Weights of a small GPT-style language model, trained from scratch on English Wikipedia.
Size: 8 layers, MLP 2368 SwiGLU, 124M parameters.
Architecture: RMSNorm before each block, rotary positions, no biases in attention or MLP, untied embeddings.
Training: a variant of SOAP for these matrices, 760M tokens, 2899 steps.
Each number is 500 + 50 x the weight over its row's rms, rounded and kept within 0 to 999. Layers, rows and columns count from 0. Numbers have three digits each. The size before them is the row's rms in percent of the matrix's.

# gate: layer 2 MLP gate, 2368x896, rms 0.0312, rows 64-138, columns 840-895
# up: layer 2 MLP up, 2368x896, rms 0.0314, rows 64-138, columns 840-895
# down: layer 2 MLP down (transposed), 2368x896, rms 0.0306, rows 64-138, columns 840-895
gate64 089:453529504509545540519455448467424527453529595416491546512515569458559543524477443571453504538458527493444518550517524508485414473564551480415516479476518473563435560558
up64 089:570489545508491478474523571529522437545507439537476495490478489541415505501611523438507533467615444572545453498481453584510579545486458494553507558554491560473560435461
down64 095:519485576464534479565555553535548504463468559573451538489504517494530489513519525435606491516518479495466536509585477549541558479510494481557604506535474517550506481500
gate65 101:470502413570520583540448498398496494542514455415533462406438499474600461457502489544543527492547551489494413503465491536522557477556436536547459568439516582552559469408
up65 096:479428393474424458522497462539487524479542544567491573512472442537431567517438477536440516515451527539495421536649541488610435543424333480557566493552592483470405464489
down65 101:461551524530486486502541386432406499456500472499471514615497499507558517526423580589527473443512508459469500600507591421502509492507444455604623541560595487543482476551
gate66 097:491413461494476544491500582579489440500567450505534505383514461436510430478503466551505483526498538495409517520513523509516460543464511475432545408502577493543483543370
up66 098:524427437503472586449526462539472488533532489491508484435425543594548482521613449495522433434382548464429526470522403519563512571390537469521537575439507486499513474458
down66 102:419460495481434482561471560463575519429430446478581519484486470537530453497531562501485532459503493493461506500408487524427541462479576447461545530511487482484471537514
gate67 097:505551547539570409502551464416502523542521534404399514473506518427557624454552562537526481596469501433474498547503627498420523540592402424479444612486563528522532507445
up67 096:474416589472482458467400473447496464534493428432528547426489491463415522471612487493430591520495501418511542553516521467589414517525549426578455489468435520475489540554
down67 099:494459489359522500490519504538558540572476408617515462474429614586498531435493542531533618430597467482525479457552492492595426505462469524571637485505539481437458483525
gate68 099:485647428487467510541530542588434409498504613528476445488494496476482514390556469531399456488520483495439580435448570446516516443474508532494487541598511470469472462530
up68 094:515395558605509550409493450436522519527529497509513408447530543492491466540399492581516535497522493468527512550535462501539511518479468475554465535418538518511505521446
down68 102:536476442411530452520568540508524531404568508494468557544603477556412552484531570518542486527472428348515513378470451533404496490411420427540544536520529451496508555527
gate69 098:517474479532553433530559606423511501526432557517505514588510527548459470481496426402451501479450444509488609514548480491433554556468479488496344530502473423549569534507
up69 093:506480521459490553566450487481473556532621428493476472505456411559526504517503600575564442535470500453467538545465484488605509478458498511476655531523516587442460451483
down69 098:498564566446385473495487513523465570462459442526449480584452468429496390490556518483473476548373602457564530532476509506452515557519433654515516443464500526564432501574
gate70 098:516502564464417472575431461478561521514490497546472542471538485567544491534428539521526514418586493482531520532408489521513489440538494500471451529423475445474485481485
up70 099:513460551476471455540467490538551529527456474518459563423540527524496498526418517543506540412541484489521493498443517506495481453554527516412514613457471415488450476501
down70 095:509562515550436446528523517501515563527522473508529489496553463558508543588476547506489447355462421534518606406423536506508555551553457505569557511488520507494520523511
gate71 094:435478446464474451462488404432545556448447527417518514383455540550486505512522467529454484524478542448493580571603485533434438491408503591532526545530513595443518497589
up71 090:462381457450474482514519487520526476440541508398465531416486629500637465484508501477444440482375516551427518501540497508506520402445515540528637446548419570457555461501
down71 097:574556505473555463431451545580555562542462456479506499489624418471527502420497495504493436502523473538564494479500520513597501436488499406472442446481535434501429565441
gate72 101:533484575483483527454491508482464522497574612571484546514559580509474527488540439522508434517456473583512674372456478454518506491524546347464485498417462452517534579489
up72 101:500528419534452487523474449496650465476485388427501472520364351516433531552461540472598482524418461494498395562536498530529548425397518591545493407485503486466435469485
down72 102:492473590568496431502541516482622440449499441407449552485395436540539563567448531509488522606511513502470482514565458517504517501512492510451477367516603518526466483457
gate73 092:414424477549490416490515580427457533452548450524536491484545454435599499456494548494484562406534522495594587550511473600550465464425516693508628537544490496525523441531
up73 093:438530575557511506444468534466475652423552416509461495556482483453509458454444481543495531465553517585533542544531505543494447479462496605529552530540484481446533445584
down73 097:497500433525498541519445533464553507487596356540503533435509482495449522418521471555423510512465505504526544533504386578507486442472520457567477503558561516468504498528
gate74 103:554521487400482442534549568625528575506496460570395463623450501518395481578457547508584542392545453592455518489547432491437557506467493438483517501506512572585477527491
up74 101:565473443619518450525488599467493455519479631528447517542461595541474471525521529456464390507550455611514458490538440457387544486471483503549509469583511549601486470488
down74 103:477520581368527474503514504545558525432547485560526390516423422502529531485555507473461650466398412498505548530582490438569533538532568424516482482485464537436434466481
gate75 097:523505511524596525575445531440439469489545522439471566583554526405506452508475565570484495520521461540541537504381505479594521459475518539508523370609482529493502534523
up75 102:569452529543475508505487487538495553506427451417478474587498510490482525520449485520449445535496516476480533508279526462442451519512477452541524483520498541517456544521
down75 100:504450569488532529492508479471542540546543504441441389492539398452583539460442477432518513501479449528559472443448518505500493486459560542474505502489442513526535553414
gate76 100:513560505547540489456550475540459510515507493525494463476438489532546490554411453511481538447480555533448498548489532538561455426440463519541527472464542523439444491504
up76 099:456532511503460481458524455533536480481497476472473537510465545510472445569587395564505527479501587518407495483519492515499390470494381538523507453473522496497508439436
down76 100:502510519490465430500518572514514476471476511482394531447494516520506508641433487509475532530502568565594524562430496540538428452513550486496501526454546514607496504399
gate77 101:513486505464436542568422525570548537542465548459461494540385534547482528450450493465504509490482455565507518395551550616477578508518531407512550545477508536524521493558
up77 106:415504588628589424503428492514463505464556529547515439391592445538516438504470516496481416540489523430547539489480495437582516601504497547519429489586574465481464543474
down77 105:480514376528480550476491452503487413503480443510461558502475422503465495426539418579503418417553461558419526431384413448444472507413434385452443514521552518521513501394
gate78 105:486492569546533458516505492549454514492546486484542487508543554488499492565565487565511469504526386559465521572582456557499528550505539571528508596548639485577514485508
up78 107:553494554580503488498504548497464505521457536487428498373553556448419540572459479493447487420538528481494637595512524517535495485497479549443465478585566526521489524446
down78 102:510511512462527486507479396444535432546431524445537489457540529561573466522481512534523368629516496527583478532460439421496576450477492542558543500552473495494497524506
gate79 098:528542533547492584539591456574400500474474362511493555426489500500488459525585457501514443527491555543541485501520420432463471488479415522527431534516526415553502447520
up79 097:504582610525463509462525496530494543431419425571497534482428550505507475535539459456461511584421563511443504520463442504439510466467420448558497496539562400551516443472
down79 101:474553542537554488528457444516481504531492480460506432494448533465453493509547510481503486462528510569528516514499561468395378507528487508513457465518497550557528459603
gate80 111:463479455533516577440415537416505513572434541578423541536367505492472533370523457507528530525453496442448536563456527523503554510472502485487489496449389482501491470494
up80 107:456494422593532549432442499403484525601419524537461519562437513511489479421541417482458474510469511465479485577476548539553502529466480521521491583510418456494455450506
down80 104:424457488540518486456543489480573541516502510551421526482439462513508483517505564488534514488414489448415505459567584519475516511522410539479494530505439491545443519529
gate81 099:508505453467494501521488546448495460539531605571530474522503452397409535579553472518518529547572514423574464502504474476533453488493396421546574570539593498452520453548
up81 090:492499544538577533402486517419517432484498558535443468485529463374547596504554567496596517430536515497528548511518427464581579465535556489543531474470532509522557509476
down81 098:490488509544520533457436488461499519506524551517513448534463439495615550449537577491420509476505499528564615522526453415456584456416435492589497457542493497484520485497
gate82 099:431499435530459580506568598532547478476583559564490573506561512466475443533521437480510465457466484487513546487457507485484430452465446511395510486474445447560590427517
up82 101:481533458526538548573484569578449469444522531524436583511490457491489420547596483515496557462517501595492455472480471432545492432520477540456471451483424541536568483543
down82 100:517503554533459496442558458519537558532478453480454569436657558520489495391523493525491565501439487595419465494520538458484447405503392530416607467519534480497569552448
gate83 091:510586408428537433458510470537587575544489563567441518438485584645503503538552425514481493528545545358480511493508509503493512526598495535512511485536598387512484549449
up83 092:524515616506493522510492564496617529511475493514433453450537468504498432463506592407413518538521546559523531527440653493549408475482602518521564447478485479408445496497
down83 097:456505414524490503460515592551559457499462557487472441477469524476496525479427530481472474536475546401613638409454552573458385450446607427500516628448461560470492420599
gate84 095:353516474488493447520504523381479496481517438570508487574570470441517431484495535401477471524523511514542572532443463373472376444501489426498473519487519483499467600431
up84 089:630473557485524549424491444616500467549506557462490483473422492564514534491489451548494564461452510461455508436540515566469623520462516555540463506475471512572517426556
down84 093:574512563437527431457485453526523502528597492496421495515465447500473442464553498412531463486480487516470578583457491416470471503536544476525589511477493497535543543479
gate85 095:490414515480468499545514506504465537569429482450488496508528558482494555401487507483604482472513555481584533511499518526514501465526535448533497418438487500536403524561
up85 095:462613543522481423513565483560593526412474460540579577568528579518686421545537443494538520526530412423432548390485487433546508499466415587453472480655555546506561534497
down85 098:487493489511494507447515604521468550470469478549495524454474573505493527581426571552480514563517448526429494537457421482552495566543562609457522548601507490498573520432
gate86 095:571565561544594591485473491551483556506590510486493522550445556552457496516547551481552433510543517456517480501470496548462449563513483572517457512488477388540430427482
up86 097:498468421491483504560433491557519477452463483489495489474560525451468563451378529466516518431494504578500591485475453494506493473489564441474587623523490594512452453564
down86 099:559554475481487551560527500524503493463550448497533501488501506465489523430398523461437554527392460530557525475469484537540465439504526468519432503528502480576477457478
gate87 102:533483586519487559537556541472469509494549520474536478457408434487509533548583504535436500518445471498622631531529503488443468578490429503479464514521433549552505538463
up87 105:551534473509509480546449510521501582490505571439582480464464491498549553455505461522545444510437592497530601539518471460518492472441474444504527540501480489375452514487
down87 103:540457536537546518525498531487468604513574552447622586496502481434496546543476435469536473448491442440480542499532457481566510487510440475586512511465519484481525505458
gate88 109:476469421433487415493531467480452504525415433433483485463444591518509484490481469492430464474515497450507481489487488410511523505530534592414576477499514474583473463463
up88 101:455412491567514550374451502551461474518335520442544529569486509531486451542488462488463410584485529441514473538447565431589486450463568662505522525552505601495534392645
down88 106:530525531507533513491479493441487505520434526522535463473496486533515564464549613613495465517469551629523411523600531511483467479558441412521448557509502515426545360397
gate89 099:645500484621446502515441508495569554536491517477539523429563532431496467411537546370507478485518530501448656403492493598445497475474472549438431437486504508514530460498
up89 092:547431525538399373564416560522515536462433479495396504425418529507513485479470503372536442448475500538451570469432502605504500417488510597432454451488477490502510515493
down89 097:491439487541553534449510563548492505554530451546434450471482498511451528451480467464443432475547517483526570499502446544570468408596414480475469539465497476485443521459
gate90 097:569447531463493502509432500547510500593434510515577562529409524499502474462572512551552546476534534448557542531542572489457468443457521514403445470499410630472470497493
up90 102:433621437507563432535551430515513512431561504479420497488502468482451490500406501517517495521499487529383527462521508476534518572614462510550547557501557504476531516505
down90 095:505466548500532440494475459568409361494450531461543467530546437470482499561472346532504487549507521393458470546490507460558446447482488593529489514527494399513518459580
gate91 099:582470555515479592437459548526492503514446556475474443539491582524492523518498527489529440560425459471399465540451444507427434496496443398438497605530428432615507614444
up91 100:494446582465552441462506458424482542461580491592525545493481498539579477448475486477491487464508517478507593460580485505537445517502634612445577454560530531463529538515
down91 101:570510418514491498581572497455486419503487558539492579493462524494490591492547440516584531465412509483487448490478632580450505499428485572509473503495454525567487626476
gate92 095:553511455501548424627519526532489549560521530529494441600544435497575498481469524498511480479594495533470450541493452575525448578527497536626510429467467467588515507526
up92 094:452493521558495572406509494433482523507486466505497481448400507538504548481581519421526489559394473498552505491491568404480502443548465513456529508577470480397546521546
down92 098:420492453492508470469501462439506524452440519542469482487499415400454463500560484517515553559503514512545527474484530436480506435481478560395512489481404519457486475528
gate93 105:534487392562545556455505525592460504662400561477475522493599536461498554539519554520397509520468460504565555494496441507529524515518558503511538498506447546582570419515
up93 109:524540550498469467392569396563480424558576519511506486511493523553503438536525544478410466602559498528554493502471435583511473547507517509523453513468485582505619487600
down93 102:482567515558523480490460543425549500367525513575498533495496531578513410380537564481589508450561550382433458423434526510535536515479560563493412601594534508429444488492
gate94 100:483428539584549458498426549489463463452524479428512425509398481384505497487464498491442487422464511451411507486509526488452548377443507480525489519427359445617621482608
up94 101:422499530553490565452487450447380460485470542514517503509477530586566502432552459551489451587529523509433595519497438559462592526484481474498498427450471531476435498467
down94 100:528502484471527476529482529484520442577490507550472500508536569568541528651474633493535521413486491547460408542547498538485440496474469519545504482502473602499585501534
gate95 095:490591431499402478498469481460495533473437525401603487484399545523507468544585460589583475406436559509558495505450510490430564564501534482468570545476492499670601482542
up95 100:449533511561504428458488490481541429509535477452453455506521498485491490519440393512488523671597520535590513546457545518518523466499414497449572650476585464416457519479
down95 101:590487460487509505448477517448458530505582414543443464520574441523600522497550560448423430491543449546487563411451496508528549390422494501431415442515506503513450571589
gate96 095:471462397538397439511536373577559457447455429465509492469563431553589471550520454529471519482489500465535487560482419450527555478410557519578475526498572436454553450507
up96 095:517522452484561546358453558399450501601454557555487483342488518459411540430480546504578492452523542492536496489465547521410459474529522438452576503555461457496526452537
down96 094:527549442527653461542435481529491373398477508425516475472503500558524533464518436393506540471416496549536521552551586488668492523459552423526520529454460425473450539529
gate97 091:577508487555517469550543536404465526438517492553459424513486562515543491582458398502520505554564560521577485527484478542514433615524455447524484460458572491606474495503
up97 094:510511456566525411557576485376500548459498506549550533586495511608500503495418449558401432446508572495475501476453516551501478562563468525503520498459480525597524479481
down97 096:432459490551381512519556620466509639430544537583554449489547465529554545525438418500389460523477527544507552512536462475547506530505648457484515431531435465507518557418
gate98 099:451601477474499535553477437473461488564512506459441545477476539522560425539509476507528473519475497573510508551475547558482512482549542443466480468490451525553476486500
up98 107:505640469508627529513479503429517545505506537451504485516479505461528514506467529541511417443613480521454530498447592501393568540411486497489466516537465575566538481395
down98 103:498580581609490451550466477462538427569526470501505476476453493441576462408435523403512581611527503536451424498592563556562392581514439599530524523587473499580547522514
gate99 111:349518432547538488423538481579472526469505384489552515511567497470482404532497434463391569434519517564543433483538519511466470449427433595530495452575483443598416376498
up99 112:531520466502456549567511550490434385553571520538548429500474483491503544467481534442447483460517592455543534457445497418528565543491552537459486473483505636432497469562
down99 108:463486427542470615521528504563492502478460438460512497504547424498432423522490454476415604465440514514537466455491456472480527499448501480552478531519527506548426408459
gate100 096:567585474567550337467493516468472528472542522442546496469419471522516412463415527484492421427427451429596477420459505424533463532543485600496492498514528407503452546481
up100 108:537541572543487478501564505429574472546502419391508506518449479560525480523405498490449436572465403448661568510518562467498516508489521577416511481451421485500409467550
down100 105:608411499517479464584478540483548525510466401553458493453452496478502531512521520517521523451494448501536532424448543460525559490444475470470581542471430531487516475534
gate101 101:463540470559522536521472505531389442438501587563600527414500446558424477526578560500484439463549456524544438534489423502497554464484526410520540404491502454500534536413
up101 105:443452546489516444515541519477606524599478461522476533521433469434533448527459523425534616486532443502543546442478465418489466606489500429488553536496541579461517543500
down101 100:453502522374528472481451460528558552474530485542556545545540540473505462580479475464500517517513554468526608555444497509453401474519480486465604502429523525563523479564
gate102 106:499455527494479493481448479486522494541497488496440538482458545565554520551464507451478590528503437481559453515520485577494456566483524526450591498484505537532482521549
up102 102:526522495434546484476538468421432497480581471488537530581520451433519476360506506534542464550531463467509577515585490412509554458542482461599453489494564489488470491527
down102 102:484559479479445465566520533471519616456527567444405552568538491471513510533490507534479480496498498441481516538569571453515462516444571504527505480532484495476423388479
gate103 100:435616416534572511575506476382517550482538606502524484434418443578526475479508450455428455510463532575450563472432532440567437546551490451466508465542449481462511479518
up103 104:493441492604548477537565399518499491569513550515434487538509502550454496531541512408527447578498528420524433572533449528510496440545448508612452465581514570599609581511
down103 100:498524443514541495569533413476540461437524555506535471465469449572453479429544429506605506533535424436390490445551531463527459594535501601457442566556533547526512533566
gate104 105:522512511460489420436514537489438456414549498511506567570528395425438481454517576514540523495473502532544518455558426406353494468386478500557514522593390509519449474498
up104 108:496462406516487509481475378479477561519521510482638579526607479511510476478485538606511496593468542466502526506612493471577519517442563545540589523500578473457556395490
down104 101:556511475499506490489407533419572503460422496541597503497505402507383512491500620546465466575503600592455571447530421475417515525500468504483529459554450485529516411521
gate105 095:479462502497590494561521514551522516474506411505616471500497531438562566580493520470529418520540560502408474517498513468559573519566463506495414566608521548538515477420
up105 106:438471541494572465487479470508463473507486405586545476540473459548601418564521534480464541548409527475496526468625447469486502530467477485443416502458539505519530549542
down105 101:550527511511500498483537522549516515507422462523381502481405497479533429533433426470537552545494479561478417518450562508511491440470540433514482516530560489572563527480
gate106 099:515539446528397469529486440550562571473564549463498536535472476543492414479575466493506536464480509521570503500559624472538488479502476446475469459493532515499496444439
up106 098:470508498471562468535586511437523462555497457521466510529538522434388572491448481502481542480433448431382593533441443524478512449490547453529517540576493532508449543547
down106 101:606578468560514545477545493498452613552575427478480514537556468447537527503482431584498544582513477487433541490524501536478421551411473514485502569420538498458531480553
gate107 093:553531551531400560485492445421570481439424455481578576530459430475519509452516556534512525406533502410571562422449412601488574413506544493505501543503394469587430537532
up107 096:623423545482415533484502526480509486472494489518625499537488471445499421423459641502540477422430535412555485564568438551508569422531496479455464533443506453485442517529
down107 100:550345542420433524489540513521540527447488404470501511594454391408469507534413587535507579509574509439432541582508456642474596504491466506515479587474458435631447495418
gate108 104:558434499427627511505522460474482510511469511463432582549455573586584521503557483447456466480448473575457591484455475553451556526407407568488556524506561506654493505526
up108 097:480518534424541425532507476479465465543460475434462536584401508529445466496498487529494384441547570582468513522517470587510598506368478537481532512560485550532553527453
down108 099:568477523540522481550500494482519673601423568594542477466401456534506584540530498482545525542482453484532573486415550509515495531466497507550389531512463459511469479496
gate109 102:510530484510513489440460397508346477581514455512503492515559534548553456436490579407416491584422497489552499517493515537462475482504523467543437541430475478489556507519
up109 098:507405445438465445521556628544554513519527462535437478477531545507507505504459486542574511439480517514434541430495544462454568409445463487443476468511525516454509525476
down109 102:471572461489445484501457541549519574460547440510511471424521513427420485473449492437542470466524441498443529516530507543522507551507478423424394535457459554458531509500
gate110 132:426438522538486498610427441556520528491540557495522496621454422479507545421526467532482546472487478524442496514477521385484509496528505448492500557503458498502581556521
up110 086:496430452482505586576413441525504532497564584529543515593463448467541462370544492647448523535476435491541508468475533513435485489527544441461437494471431492509584481420
down110 096:557525530559489498370530553442481448414407486530510484461442528497506447594461529500556478547532545500546480504494505542517469526565554550557521490554492552446516425437
gate111 105:431403495441488537522455468476464541512509467385550595484424535400561563516516506542526522526523509507507450539491547405460488533490528604502569563523542530539570520493
up111 109:451443547457484543546451397447513587548532388381544516492451471420579456448579555531510539485448465541477479523402470553489429415452492507415501531530588548506611432517
down111 105:490468571546501513469403455483478470445407470490534454485470522486597437496480512530486582509580583448596649531496468493492474505525416552564577439477528551563532476528
gate112 103:482434581435410390475429539505575548580506502492583442433528592537523475513515464534530562526504462505521484609499550556541498512479593494552427477413449514532443500551
up112 107:534573502549497557488593446502449409422506484538506512475508476390479526476507512403418528535456504511465463384501459466448441493507453449497454474467504447448458472471
down112 103:605462503458470416444471498537528477499528474532524514542532496503466518447427495497512460503468447566479553460634487495496521528490501507401487469489524491522462526510
gate113 095:472540521408421500533505578400468538551443529399704498514516566452502587451510424593465500536538413549487450549526537440445497530390472580532502402598473541456431461498
up113 094:534517519523543539495498484557562504463586505587380505525510478558526412540524502454476433576493461403526501446475475494614549418533444506502441558433502479535565471499
down113 099:531455575441570505540548455394459524583503498539551447452528558462444451409458511500558550537455394552550539463565540465507479437548604394532573559464498448507602467542
gate114 111:466543516505547480545559485486483550574449466548465475434515511468544325511486366538501496559527526509503562462457546504524543513551465506486563526474533446531515557484
up114 100:485554560466419485610492555476550560500463511502417519576478603486436558522533491541473544452446522478512549416506515521573510394441571457499533597486507546489511433532
down114 103:516464486499486518434552594581506477479477521457528532490504443505515474546478549540463452503546491528468515576467415432498543467448475524512450497583476557467467560449
gate115 106:525608565560468509505500493470458454426544445489556529461497529454437534490508548541504434485467450466516453459531447502522388475500496494494553455469454559463482526385
up115 098:478463516414444387550416449495540495507466470556546475548498424526521437530513449444485618552572578449437520476462514524519587465538478503569494576520531479483539494613
down115 101:467500441552508499594489455487482584442506514472477517447482485492473574490549514448472461590400456534532497541510393461511572476547475460514547531517409453454444477482
gate116 108:500540508554477525491516584548425471482505507506492557568574421395400485553467468447459583502526508585384408438450653495453430511591472538547489474583544457509553499437
up116 109:556545539534525573500465565505596491528536480476487540552471509462467415522404451593510531526569539485445548536510519598512507578571484511466528534544515512579490533515
down116 104:560463433441487520499593510591507469558480460445499561612595479449552552457414459482429565417458571443470493542556504612411496477494430452460510536498452532567500522497
gate117 107:524403490541482521520636480484508524557522501529458553433524539570546522443603361480429471475520521519516487450452469565452540455532552449480447516436492545421489572558
up117 099:490489434510530501521571493454530439545346491525568568463432554460512388457560474527454383494410523547492451506474480487538527556631504519458514544365570472467579486509
down117 103:551576497581575503554514509581494500616596489568444502474451469507474546513490567437434481525467541495501548591479463606446463411436644442556451596477444629552472452509
gate118 099:571522526402460529448503383446484505478544451482448496437518503508524536388577560571428572546499428533476441486516490468497463535477493482443511507484591410466440507464
up118 101:467533550457553518554407534430486456461547556417544472586548502577556540526455445464517458511494463538516683580484445550565570486481498529530532583487521497501453574404
down118 102:444575479499497452416512504605495482438542493500526490371497502462453412498544420532467496495579522485480545460563420447521522483434459523514499521534566541509480472500
gate119 121:524424587560489512554572528571679572486444442470529559462541589486408492544496475550546442560481448544544535496460411463522516394475448552534467535513489556510537536591
up119 109:484482534532539567516604547566494519512517496468488548491552549469469487553514457561548509519375484434556587511519490438446548502525496528521426458465415431512546524633
down119 103:537569509521531507615558477445510584484535435551505493427528538466485527488586436436479506580521481463451603496512508409519557439521502503435509485588551545557455506563
gate120 113:537434520499478484502449470379494360463541521422448482464506525414513435563518499551529547533509531470501543513498572478489500391520511510497558566612476453384614477494
up120 108:514486447502516608505432590527497530502450490527534520478421491501439562442424453485552470482528474533483538562443509525573477591537547458481521495499465564530498617473
down120 108:467472456435382510459397472539464539467373443523648541510534554470487552536558508510500493348428444568459544548393459536488577523513563512468553518526529452467542406445
gate121 095:506501480572553569479566445450523466572430477505549432502480520395644574478495565473464480504503464529584468524542357380486525567423412514419521443521466475498474538465
up121 098:475501513591534557410499465416508520525496478489581450509448563389596558410507625477444401520488533515540456512484382427499524598462402464510515462530512508521540507472
down121 097:550488473558509644418455495410538481592464578500526375549429545485550533492549479479509528507385421552559500367504530493449573491573478454475577408570488494456501396461
gate122 105:480464561506443474523457557473493577401475500574454541503531439564529638556532445564599443415430531533502461567514465439515504527538393503527489456510513539517513413459
up122 098:495469562440508499522528552496501494460541481477566493476509420447566479480529428512488442459519515396563506487498477491445466493541505500523483561472535513497452470455
down122 100:509434486625493464396466480481514545478528477500524591485489450462472541638516424559547534525442458532595518500514482494444443517523530493520488547474623509555443510447
gate123 101:506490512535558478503528459476479461538459552548430476609540486427571548533549544425402446521536492538476594419507457460471484457513564544531501511478493570590500521568
up123 098:555519431568484547426536491496447464498529502465494430515409547448567496477450503560451523470476536528511588534533553537539467551492474473478610464623542458560441501530
down123 100:517530421460493497473406521492516439561493496496439521508468478461461366491487476457420465492548516460477560459413502396509559496548478429426512552531509456505535552471
gate124 100:431579547566533589545464488429474515452461562550515554576532543501464435550549476537497428475503467576511489518492443506521485505517415446428415592509482515500509527486
up124 104:446498451452605611535519532421394527421498480489514485471459503494426467480460522532451455523444536461525468563447521412534499452470402482473543596512475543481538536433
down124 102:464467478442541497583484482554513455428527412467561524450511514565491523494433584511469508445546512489491510546477500483444455434597475497444500457435449531485563436514
gate125 094:540580417509592480546456428473512459502547535458586583466595483416553482506579472519453440500439531492512501482563500520468485565633485430530499543475564466428518485478
up125 104:497471524451466512420482537527537625482563488412582554450526504439476522463454595479497437517409431470502439542446541505495459552537449519367499513524481518464424582481
down125 098:485531462522421511432528477555470585538505548539522582506436374457460427491562592488511461412559530552445533585457542569539536377405444477454465498445443520380517537568
gate126 098:447480544601509427478507515495482519473554430439517533581531529600565493414494370479474506489547520468459479471546453526579508549555491590443498551471527539401487426545
up126 103:549460471440477458495484461489465553556578468540488511431376474508446507554522438423494451521471555523497415461518520534462570472427488396590466470561459520474490627403
down126 104:480472546500442549443436464483432489563513518462512532451444483445491517625523552532494552449500577408573446454413557516473494424562563517570474504442508467466484588517
gate127 095:459476533553482493479542525519471412525416467465547592400518485496427379476605556452567521452444579353535512502544564581552516500492451472479451602491494525489548426510
up127 097:494469572575472460422538456504529448517424441532555555450483472433391396493587545466525486473470554394538538502578537568544465525488492429506424620533552527525507424526
down127 098:578519534588446392482601572518447517619507534527535572459434566563430492439567506508436514483468559525513524427500494634464490588472463516465458428616481534486528446569
gate128 103:525556516562470434436487465490522539547489501518529381467500495618628499470519466497526447463531473535504461501470544511504529515506557421451512478539465402527504545467
up128 102:532439496528497443478535502522409510494536600601619509617584517399516515526506471555405496522480464593545576517525547552452557525494394505480539535523520580519442411519
down128 097:534504523466521473511464475504547556485476497473495531407547444372498432507571469530454471566476457498505584526421484535426504462537458429564508518472466541544462473488
gate129 094:520526602597519487386511468453467486513582420424526452502550534610534490467472541505447463509515472423485494524490479437408428518475463501465455495536421486488438514523
up129 091:497465487444565515600478498562476523462459552591474534508510458456505505523506483473515536548451491532513572575472540544582527488564566511456444511534490473514496513521
down129 096:443435508442530456541447464525446644521399478567553450539495586361469473496607552479511468485504568493497455488386580500551577481410540447470571563523451508510539458450
gate130 108:511504391549528510497488484427512486378504531444499558553539510452549470468534523540537526480479585461527458566550549525417478467601444441439542540539518482514598501504
up130 114:546533507536455581459487445511592446600515541447470406497483517516497510462534519463468462507537456510475648519418525530553490498469508457486440460504538460440365539488
down130 103:498594470499545532441511415582465454540517543475587466477440504512515436477482504406533467486430517495386501466484519434494553558517502475459588506533535469453462591390
gate131 098:559417534496480531447444504521499417566519403368552467462582525571418592464536456526443547465497487557516528460505548482497571418601476602416470498466400549444476533506
up131 099:448595528512450531478484540492487450545371457496475512530477568507451525483485449408450547558434545541555469489488512461467442570598502578506517496488490426472345511495
down131 101:476497539413597514492447486521604574374444480493617451458612551462500449580538476498422526384506498397531516546443625419465380496471601534442459498529444543477380574588
gate132 098:504485492472565534530486603574492486493579595444487479458540459486457573515522523504548464520444584497517526520520531377441474461549443433473448406438590493491561428463
up132 103:465554414447584588596573530452580502428481459535432503494529448496470557480505499442556494458515513519557506585499447448477491426522413483463522559467597478442528497496
down132 101:597483453466507554427500421505451495490503482508547521576554610474501458464472554416440508557453536385571525528457439455608440427559463435520484498535520580532491388662
gate133 098:538476566475458505483565513469461455450470495468420484480467564505461527494512551534457586477464605468539458573522587401580480468492501522459656510551592549491470539406
up133 099:471516487590490500506503507491554503462499490473579480509453462401456453575507453480484519528497476455391563478543451505456555558567554429481458403379526525530564535598
down133 101:492548400579528530484537506521514523518528411449580478486555499495469508531506383463442450452547607470600456433468536509452614523449506417532462473520571507573469468448
gate134 110:578501491562374562518527540458458483542557484380445443497497585498513530425476483460526561462525558454613483517445558539446538529419546513474607486471489513603482491484
up134 112:426473546392512475527468438507564470409516496562492521524498411515490474557466473500522458556511542525473469420566403434508457455465456513554372421392505430463559457459
down134 106:497484496466458500466355533552477447460482447546495525495552432482541514605447513510538452576509583530565545462551453504470523493425485447398432518473399517526522392521
gate135 104:478513501498536489477584491524447374487401557515524569520486505427369531500515527457533472538462440414540465532481541517474568510494459543479510484571613490505515446474
up135 103:482503483488544522513541542557543451546535556550492520549404440469629450520521514542442500488349446458487604575529543539460563457400444442516507438533425439492519492521
down135 101:547433467566473527604539497522474476537518465456540515515477525524494505499513433493546545524534506613499427466508485503551553542529527481492545465581527475491489495520
gate136 098:581588542454448383517570534525475571510535555446547511469500471520512593548584577522486481515457459553447421596477507464497503463568560563481466514495511535629456471543
up136 097:434422408508523547462410476542440471501468560461503529483512504437402513439489522470563488458443491402625535456432516487464514492428464492550465481512504455476503501506
down136 101:477450427497527591464519543491490465442545541517512598544492452415533439515562417546603461440509511407512474422480526468498521584546536586523468547543522477469497455485
gate137 115:541498434487490476416453439533542497434538472427550476457514482452492452571588448474518468522565566480505533470493568407446529452549524445603524557541549360639526389507
up137 107:477450509563551402518519524497488503501568476469455592470541501546616448506539483480484483539465447468494409563495493418469390484530459475493412541473499499445400500520
down137 104:475554516531585432473511454503470543498459541457486539533549511538471538543603569522442469603466586475527501498433475562447475473560518559472433565446439432501480595458
gate138 100:529491557527406533487496522507498506492517552473555498570456445507499523507522530514557493483522579501512505546535592442476461485436519490469498620562548395451558497433
up138 105:577512532381474618535574571412421562527464645469472494472500480527574490511580540553590536524482442538565503496512531492503450586464542536503522526582507384527499477460
down138 104:510422435474477536466477509511454449559533517514443559531421462503479601418559564528535555451596543470453506456500578486479547544537481430495484440496611400519460494451